python train.py --n_layer=11 --d_model=576 --n_head=9 --n_kv_head=9 --head_dim=64 --d_mlp=2304 --vocab_size=10847 --activation="squared_relu" --norm="layernorm" --norm_place="pre" --norm_eps=1e-05 --positions="rope" --rope_base=100000.0 --rope_fraction=0.5 --qk_norm=false --attn_scale=0.125 --bias="all" --tie_embeddings=false --parallel_block=false --init="normal" --init_std_qkv=0.0424 --init_std_o=0.0 --init_std_up=0.0424 --init_std_down=0.0 --optimizer="soap_variant" --lr=0.00363 --beta1=0.95 --beta2=0.95 --weight_decay=0.1 --lr_head=0.00546 --grad_clip=1.0 --warmup_steps=200 --schedule="wsd" --decay_fraction=0.774 --decay_shape="square" --final_lr_fraction=0.0 --batch_tokens=131072 --seq_len=2048 --doc_mask=true --train_tokens=448900000 --steps=3425 --dataset="wikipedia_en"
Each number is 500 + 25 x the weight over the matrix's rms, rounded and kept within 0 to 999. Layers, rows and columns count from 0. Numbers have three digits each.

# layer 2 attention key, 576x576, rms 0.119, rows 43-142, columns 0-63
496541467507545505527527455507528505438489466492560508528506481474503521489509515503549473524513516489468557512510467482524483497469512484569541475518500491481524463485514503481525505468503472
506480487467584474478481457513492513481518515470469517454510561510503506466541493449468504495484527456477528494509490486459460512502503475464467527549515526539473516537466531477483508535530480
566499499459500482397465560507472452477525511534455538519447494537498484463470489437513514496486477492541475530508545487532519487484503418518444487508522494539505485538535486521469503508522529
505540483450473555548473482479459487494551502502564495494498489475490536501484529547528503464523535464513498458496535501558525529472498527504416498534529480525488515555497486494507533416486436
537530485449493502520535534557561545529517469501528498513531507538490482507513453494428473520486488524478523506475460495466509431495493491480472515506500504516478500492478501519458469521492431
477476518449526485533477491533541524497510549533501464447534501521516556465487508450457498470491495539490505522538496527503501471489463472464477524497461517493484494528522484466488478499497490
489480505516437451517436503595509493507410508497506454492521506471487480525498510521498520525532504507488542483481538474527485503468517513485492540530531488490517552461505515514508508511561474
495510559493556504508525450514478514486571467498419486512463522465525501534497539501447513514488518454440511484442493511543515472481488482479503518504489520488548473445457500480467514508492482
472481488468476495479533480517462451473526497479498561478507503530478488464490460486521470474541508474460497460478496478514500468514476497464482473522469505497477498530471460514481547494522541
547507507531510576483480477504514544485487537498512509491510489493472497507480469509507541531492524533471523539538467459491546484501533477486498471495496503502473534459459541499498515533500492
507498509491467496492507465490492443530506485550502505507466478573420526477551497511459477497485513552507519529510547459448425520477495477501509462457507459498486497509512552479508512468510503
494484532494484510520520490512533508514467528516484504488468578544546493455465548521528500522484473533506493540496578453498469524528481448479474478505501534490508483539511549489494528512499526
526475460504470514444479559527533494502474485495519527539502514488545457506481509519514466507459508462490515466547474549529448487474486517512512480534517510521504548477531520499521498510509535
506493464506497487469471536513489526514499486501530495428531507513520522499469499528523514538532491492455459493474525511522461509525499500484475456527553519505546471543518524460462480522447554
514500503470512518497454481511473499503491485526526459457500505503415576565473501492531495532494455482516502486521467469446472460577439516466531547496510471517479532439540450529498480519461459
456495500482481524481486532526514506518527503491501522518539495481482518485517513494473495479553483492510507441495495555449502511468552489477491485534518477481483456511489486537525499520544499
465519498478457552478501486548551521491462511526421507492504483487509455460546529501478529467530514505473471465525518503512475503482540517445491453522472521474503517434546465516461470509464501
545523455474498472538601512525502527487520516484536566497523446520480450557496507499496486514490545511530468511523439501514492478532460547476457519492506513507525522469513455498509544475450478
517520480528523535517525526506480489518503496530525467494517488500468510488509489461542482503521495531545504510482473501525498512497535534526479472478469547491517481476490474512483481461478518
505528467548461510526497508463484500515496494475489509507491485479459523501477488489512482527473519501489521537552498520479485512453478481518463555494520524450564471489511484501489491510516475
522510513475484511509516449534526472515493462563526491533513525497514475485455485501543486463540508481537481435516505476504454497514499553511456488509534542537448451472488538512534508470541486
528561506516501512453540534478462489469522487512490461492565487499520523466495495531517494525465491520521482501513506480537473471486480514466463484513492526464502492536499516452508522498500490
511479506493485513489472491488491492510517508512528477502465548500503479489460520463515516531517494475509518517480488498482509470474495515529528502526520490494505447505462513504527507515493475
510502502508482500489530454504489520546522497527527503482483483480471491510524475519546522506490504502502494469504517508524510478508501479514498505491500468515491489521487526523523481509513490
506524535473477443514521502506488507491549488474505509486507488462478483517469507493486482493492461517505431520474507455504499476532488530533518482485506541515548489511504524492495519463524509
472504472494485456510513485506519469482501494468475510485496480474461522485505530522450485535466520486513466520479504517518509517517491484455511454483516531523497523517520478470487514515524499
535500514504461473481523531519515520485526477524512504535531513489561485524540504524505511520476486474526509484517489518540469508479523496494511466511522542522514518474481528495489509537524457
477515463499500534539512477496518508522486497487464540496488513427496519522431514464480499500496502517504480555513467473512504491527497535490488513512471521514511520528457479519508524494491524
476479483468491500486478523506477512531470481494480497516481502567510499515463518511491496522486485473486496521498493474456497506478510482495504506483509491537475476491563472508481543504502561
438473503489489489489470523490500476477490504517516505471508507510551498522452505507467510517475490520534491482481506508506515478529499538492514521476491465537470534522529503513503482512487553
499531477470527447451469516495473477485467523501487487496485494531498492531492485472482488470474482490524478492523462505488542529491469516476507469550490493543493508480495517462525489483461470
482504532516498527518461490479492523458532472516504456510527441507515526485512514505503507505521485524457535517465472483522512500498507521488504541451513490470472487489502501504504498532513483
510510484481470494471510496500443481509477499517468541507498463436482495482501491469530480507477507515492487485479483517518492516489473554484480508491478482496470516498494520520512516491485519
487452518512507520551489503474529484483450490482533526498503506484476479494518538508484505536461496513466530463535498538494498534535505509518517513488512475439478503528471484477541463478503485
521508526516492513484506455483504515560473439436486530527506503484494487488518538513503512499465522467562529486507537518490527489495488489521465497493472501485458564495538531493524503494516451
493503480533455482515533505442527488490507535480477484508531497468537508509470526515493521473464487504509503496522505531496528499525514510496499504510510509512507514489466488531528522467523490
503510492496497500553514482530511477504482508473511489517505459451498500520502471499505487493516467459469503465510517545466489516495557513544493518462511529534531485513475492487497539457502513
506499484523520510491511485504505504514509490515487532528442513503503487491506532502510489443462483495506494465487477514490522475489466476546485484524497500523489480512515501494501521489499469
503487490474514487459512446501458491518525522516491498469489525491469512489496498464487495503495494530534483490521471503500552508474506497497543498481527518480511503540519467501512535483508491
508470470515500511509539494476479519484520493504484477519495457505522510463472483512504504484508473492496466486527469487511502515523546516482476482480459525492474488542518505487492543434473450
471540495506550504486490491484486518505537519506499554500504522499456513510488458490473507504581503499500485527485487533505494499539515522506480492529451488528505514491490500536502499498506502
500482497487498533482457491524455496459510504510464528517509490528511489532545503513512493484476481517511484497485493482537487512494503470484500504537466517468508519517523502496524496489471499
536499542489489501485533490485458474485489506492503518505506506488506490509492487531511494506484476441483477534511503485502480519494477519487492512498490502550485499479515530504502506533522528
479521500487452495505522527456490506460475522467535506480498501522548458525536508499527498495466525493522476521548522537530480510499489481528507514502475474471503539497507520513519481500533505
479512535520504476536539524508533507541503516505456499486508477512506478514529481457507495483545466488507504528504416503512532515519478501500504554464524476513501506453532518498546467449517513
508563463521506501551505531521506483512477476484487491539477519469494501508512478507497454478480493500522486448506501498501504473513484540506504468533479497498473476514531534475483503503524492
518467507515495531538485519498511522560513505503514494506498483505518486508553533504490492495500490519524528472512503515539517515518514507509505516476489489499500494514534540482473493550499487
487485492462507511521494543522472496507495524501556482536562508482536507476497517507487505492477512509505450479503521484509518503485499489529493491483453465499492512503530513504484475522504519
479531452475484516444516494482521512493525485477466540523490515511500482542524473483546528545549500520493494511478466459495468523538477502532534479499509509519493493504485491547512516514508488
495513469462497510506466501432491488517475500447506494503546519506518510516517581479514502488489497485523479519466494479482545535524504509511498507461544492547496503490496524536482489481532498
495489454532506532505504488519523512449471514466435494487490489518511526472483515542465490462466442513473475509514503482508471473498478480541503556519481496505512479455526492480491496475535459
519476507528498547505529557516477453538500492514493512491533528491512489498512518506513473447495532535505511512524532492512489552503508484475477522463486514483495510472503531467480490478510498
515526478517481544462502456499503477448500475503517494497525483512535511507478468487504503495528515507486506487478527523509511503530552516539528505466500489441520504479523512488466491493448479
490528505454502430514530466480492527498451487502547493503485507508493475533469517531509473536541500505471494530495553450496527450521456512515485528524498455538440525483471541463522479510492455
529535491456526474504522514480547446508470495546523549545478492501484472508502535484479543507506511498498451462506496493509483514510489516495490516466442497542484492552496495490476504496515516
512512527508493521552493504507495520491544560450518457501498486475517498499510531489471457540525484538520485508517502493479555503497481495479507488437456540518481499547489493516541524491514514
483507542423441531507427447514482454517512487499491498478518486465509533462466529486491516471494482524507503517519496487559510532465467498524514488491546459493491473534519464495494502529560459
470458480515492469515509473498466522481496515502490516484483485502483478484471548555508475521475500517487443506526505490547474523523454500495504469450536488500454531497461509500479508460490515
535479467484517473528550501455506491532479506485516521474492520446507492515509536498505502508528501511481490494500525530494483462523538508492495494499485508485494537503481483489491543460480531
483522497487447471473531527515490508486459469519454488502470533482497522482477548524467487469504469508489497524483493502538476481512527479465514488538444438526500497527474527465429485481451486
512482513544472497484518533484496499523509533499507524522528480480562524511525502534495508493467505574484447515501498461558511500472480456441500471526538546536504504500531447497515504448509492
489518560461497469527529517491479485477511515504497510565480525507489499517452536469538533511536514492486500558485498503515504487539493481489558557485455481492507467497482514494509483494502504
525496525520455524500519494515509513538511515496504510525484531536500465457482479463488515493465531473505481505531489494526515496500502557475496484503475487494504464509471485507509513487497494
478520506507457518547507533478523476504558495512465479480508467546472453502490519449485480489494494507476514513474506496479479512468505477475535523515523506506482454485536562493496514460491505
508476455460494493493527534529491525555516512470528530518505514476503507527539539502521474498536508521511491510490528536511524518483451527501490497493515520464501484472473500488440488519528487
494488481515484495488463498480521475537522499467540517495491530496506477470502471497508485564472494513486503480477526505537521507491509492537477516501516492501490503513504511513490489504496558
514510454481503508484508510514480512551536548513516478516448486455482488495488544489465508479523517499498537490505497481508512538532502512503504484477524518494471494515480470499504445490524502
488408478494475484530475509555490446467490490517473510481513439519488527492506523503497528490525507589540526496525451504514480509477447485486478550538511493502482498498435474505525494485550522
528493526483502484482469500509483512490504478484514464472492475533511502521428524506508509480481491485514525495506492519501534503489495499446519546451453500497514507495497473487505500515560529
473492488530491463482536530474567520484480481515537466477498493557542520501450469511474542496490506468572476531531502512519474523483509510511467468531451504491504516477477505503497485511515496
460525496531520524520459484500544543504493507530486447504513488470511525502491475559500500464501477501475459496469536486492539492497572520478478493446453527482528515464515488528509522464474480
505477485460464534461494455515455504468479509525471467530459515530482517502485529522476522490504496506463519470491488473513518516487570505519534539484501527500502524538508480515480522459505517
507465522501492512468495488490450536467486505492520553475534522528474506472573533535483514511487489447525532485501489482490468485508520517497541495462495498509440466496459491479458502528517451
475496523493519479472463500528486515502481497511533496499476500464490526477504519487499460492463517507538496544553515531509523520511467537508508478522468482495504519512508512510470517497566470
499494510480488504502519462506473538517514484499460465536504494493510482523508506509461484455473491505529477530528549498516496495520484439471504489523487508479545497535471487487502469507505481
485503497511488501530480520525485471498472504486495467532471493505529523485482488524521469518456478523461466480513517430475558520524516444491481519529498485486477528456535520488493510506508525
527489471468496472541501449507490547498509490509428477497507485479507449495511508533512500456478479496523506482506475489531526488492542494528485521483532496487493494499510498519514462502471494
466512491532485524495521515494508493503535510479510511532499528519550538515518466519467463510508475510447515490522516498470513485508495520457513468507528507506482496503500494533545491505477486
502510552481496503450518567513515468510474497435507522516519507453487504493480450463485464493509486493543499509475527487479522490506517451480473461490490495477479525543524511481540555504469493
515469515493508510524499511510490489531499522506500521521515471483511520493491545522517490477489483512453508518467521472496463513543516530537490477481503482546498499477526502524537481460497551
489512463541492464498539522484525464509537476533499511479502500511475492446486488557507512485473511490519493538514546506510478495496506497483499476497477496472489489495513553477446514430525523
520445508515487571516472538496521469492453482489499501529534516484501461489521496472490502468471498477456500505471531461446491504488504521497511466471440456526501502489442499525513474498518473
468527463517478505543479462503496503527491479488523488501520517445516491493490493507503559494500467490516519503520490513491518532455515456510468523490503517498512510493482485510504533519561486
520505539514478505502509537491522553495517491510521514539531504461527513483482539476521524514492491509492524488478502504523524471506546495528526518493464494495505517522487489472511485509467531
509478508540519530484506500466508523495486513476473532481521526493531517496519492529507486508537539525552509475500473495521525469496486535486519472509509496523471534504486472519499512499480531
495487493476513534478514476520496514522488493534506489507484518489524479497508513494467468513497483496476478482457499496487495508527510503467491507512482516468543520518476511501529476500490515
487430468514482493506493511481526514515504482497491526498484503466513494518554480505517512476494515492512459491467498474516465470424482495467507520516500505479511512495489517500502492541467486
484519459534497482540484463498499501498456488488501498460513470512457489485478463518535525497514519548526504485478471475458494507519509515508489488454558563523481503465544497468508520520491501
490513498488487564482487536448553497469544483485498531477506545530516496491481498495518519493503504455515486455475530526512531538496506512490480521508515493502536457499518499522500454479496486
443518502547511484503491447452537498471441522493523550477533508507474463534500541534419470507462487528510474496503443469487475484506537479540470459526527524449485466523522520495521508512481464
518495459477529459515457485491526511480502523474526486527492494514521510517437488548488500463516454531486509500480496479495494523495498493511486480480514532518523489504522468493521528536490467
478510509476515464492503536530469509495523467520521466487432495495504542441474465469480477531478506491504474533476478494516525498502528458522503488438503524512486490510490462497553500505468563
493511511528495516520516528494494516504476503542472502519452490456522483505493513493501497498498484469519519513509540516495500517510483514489501471512520515520502504484487491480473481481485473
510479479523444467465504530485528480502501487502507496464519528504505499478523499511469511494505499505480538490489530509494479492487474474439504526486513520498471511473459493493524478489571537
464533457505495495480471501476466507514457509504500487506515495492492468525512492495470526507509546504518491513506459473538474517490546489481513488487539505505510496516511497500492513532476504
542502523496490477489485485498451472536496521502471519511510555515528500515549507516501526504461556507537481492505525511497506499480495499530510539503506505481533533511512457504512516503510493
521514510511523491535503477496495491485519515479512527503520521512466546509478469521545464487504518498471469493531476503439503504492498484507508476495532493488472534491524520453486487463474526
521502487496518532506480480486479512491523497494530455534498483493505509489512489469492506519506486484492461406502500545521461467546486531490518515494515488508526533498489493523525528478520489
507489503491485500460524492467540498526470489454491520509513508460532460469494530511482511482511517512556480513518479496519541483474461484489454474496512478481522491507455532514549545527507493
510509486513487443482542486537568513501528537486484479492514505534525490482486476514515494468547478490466516534513474523522525479531456463498525490537506511489512538494495498463508490532500529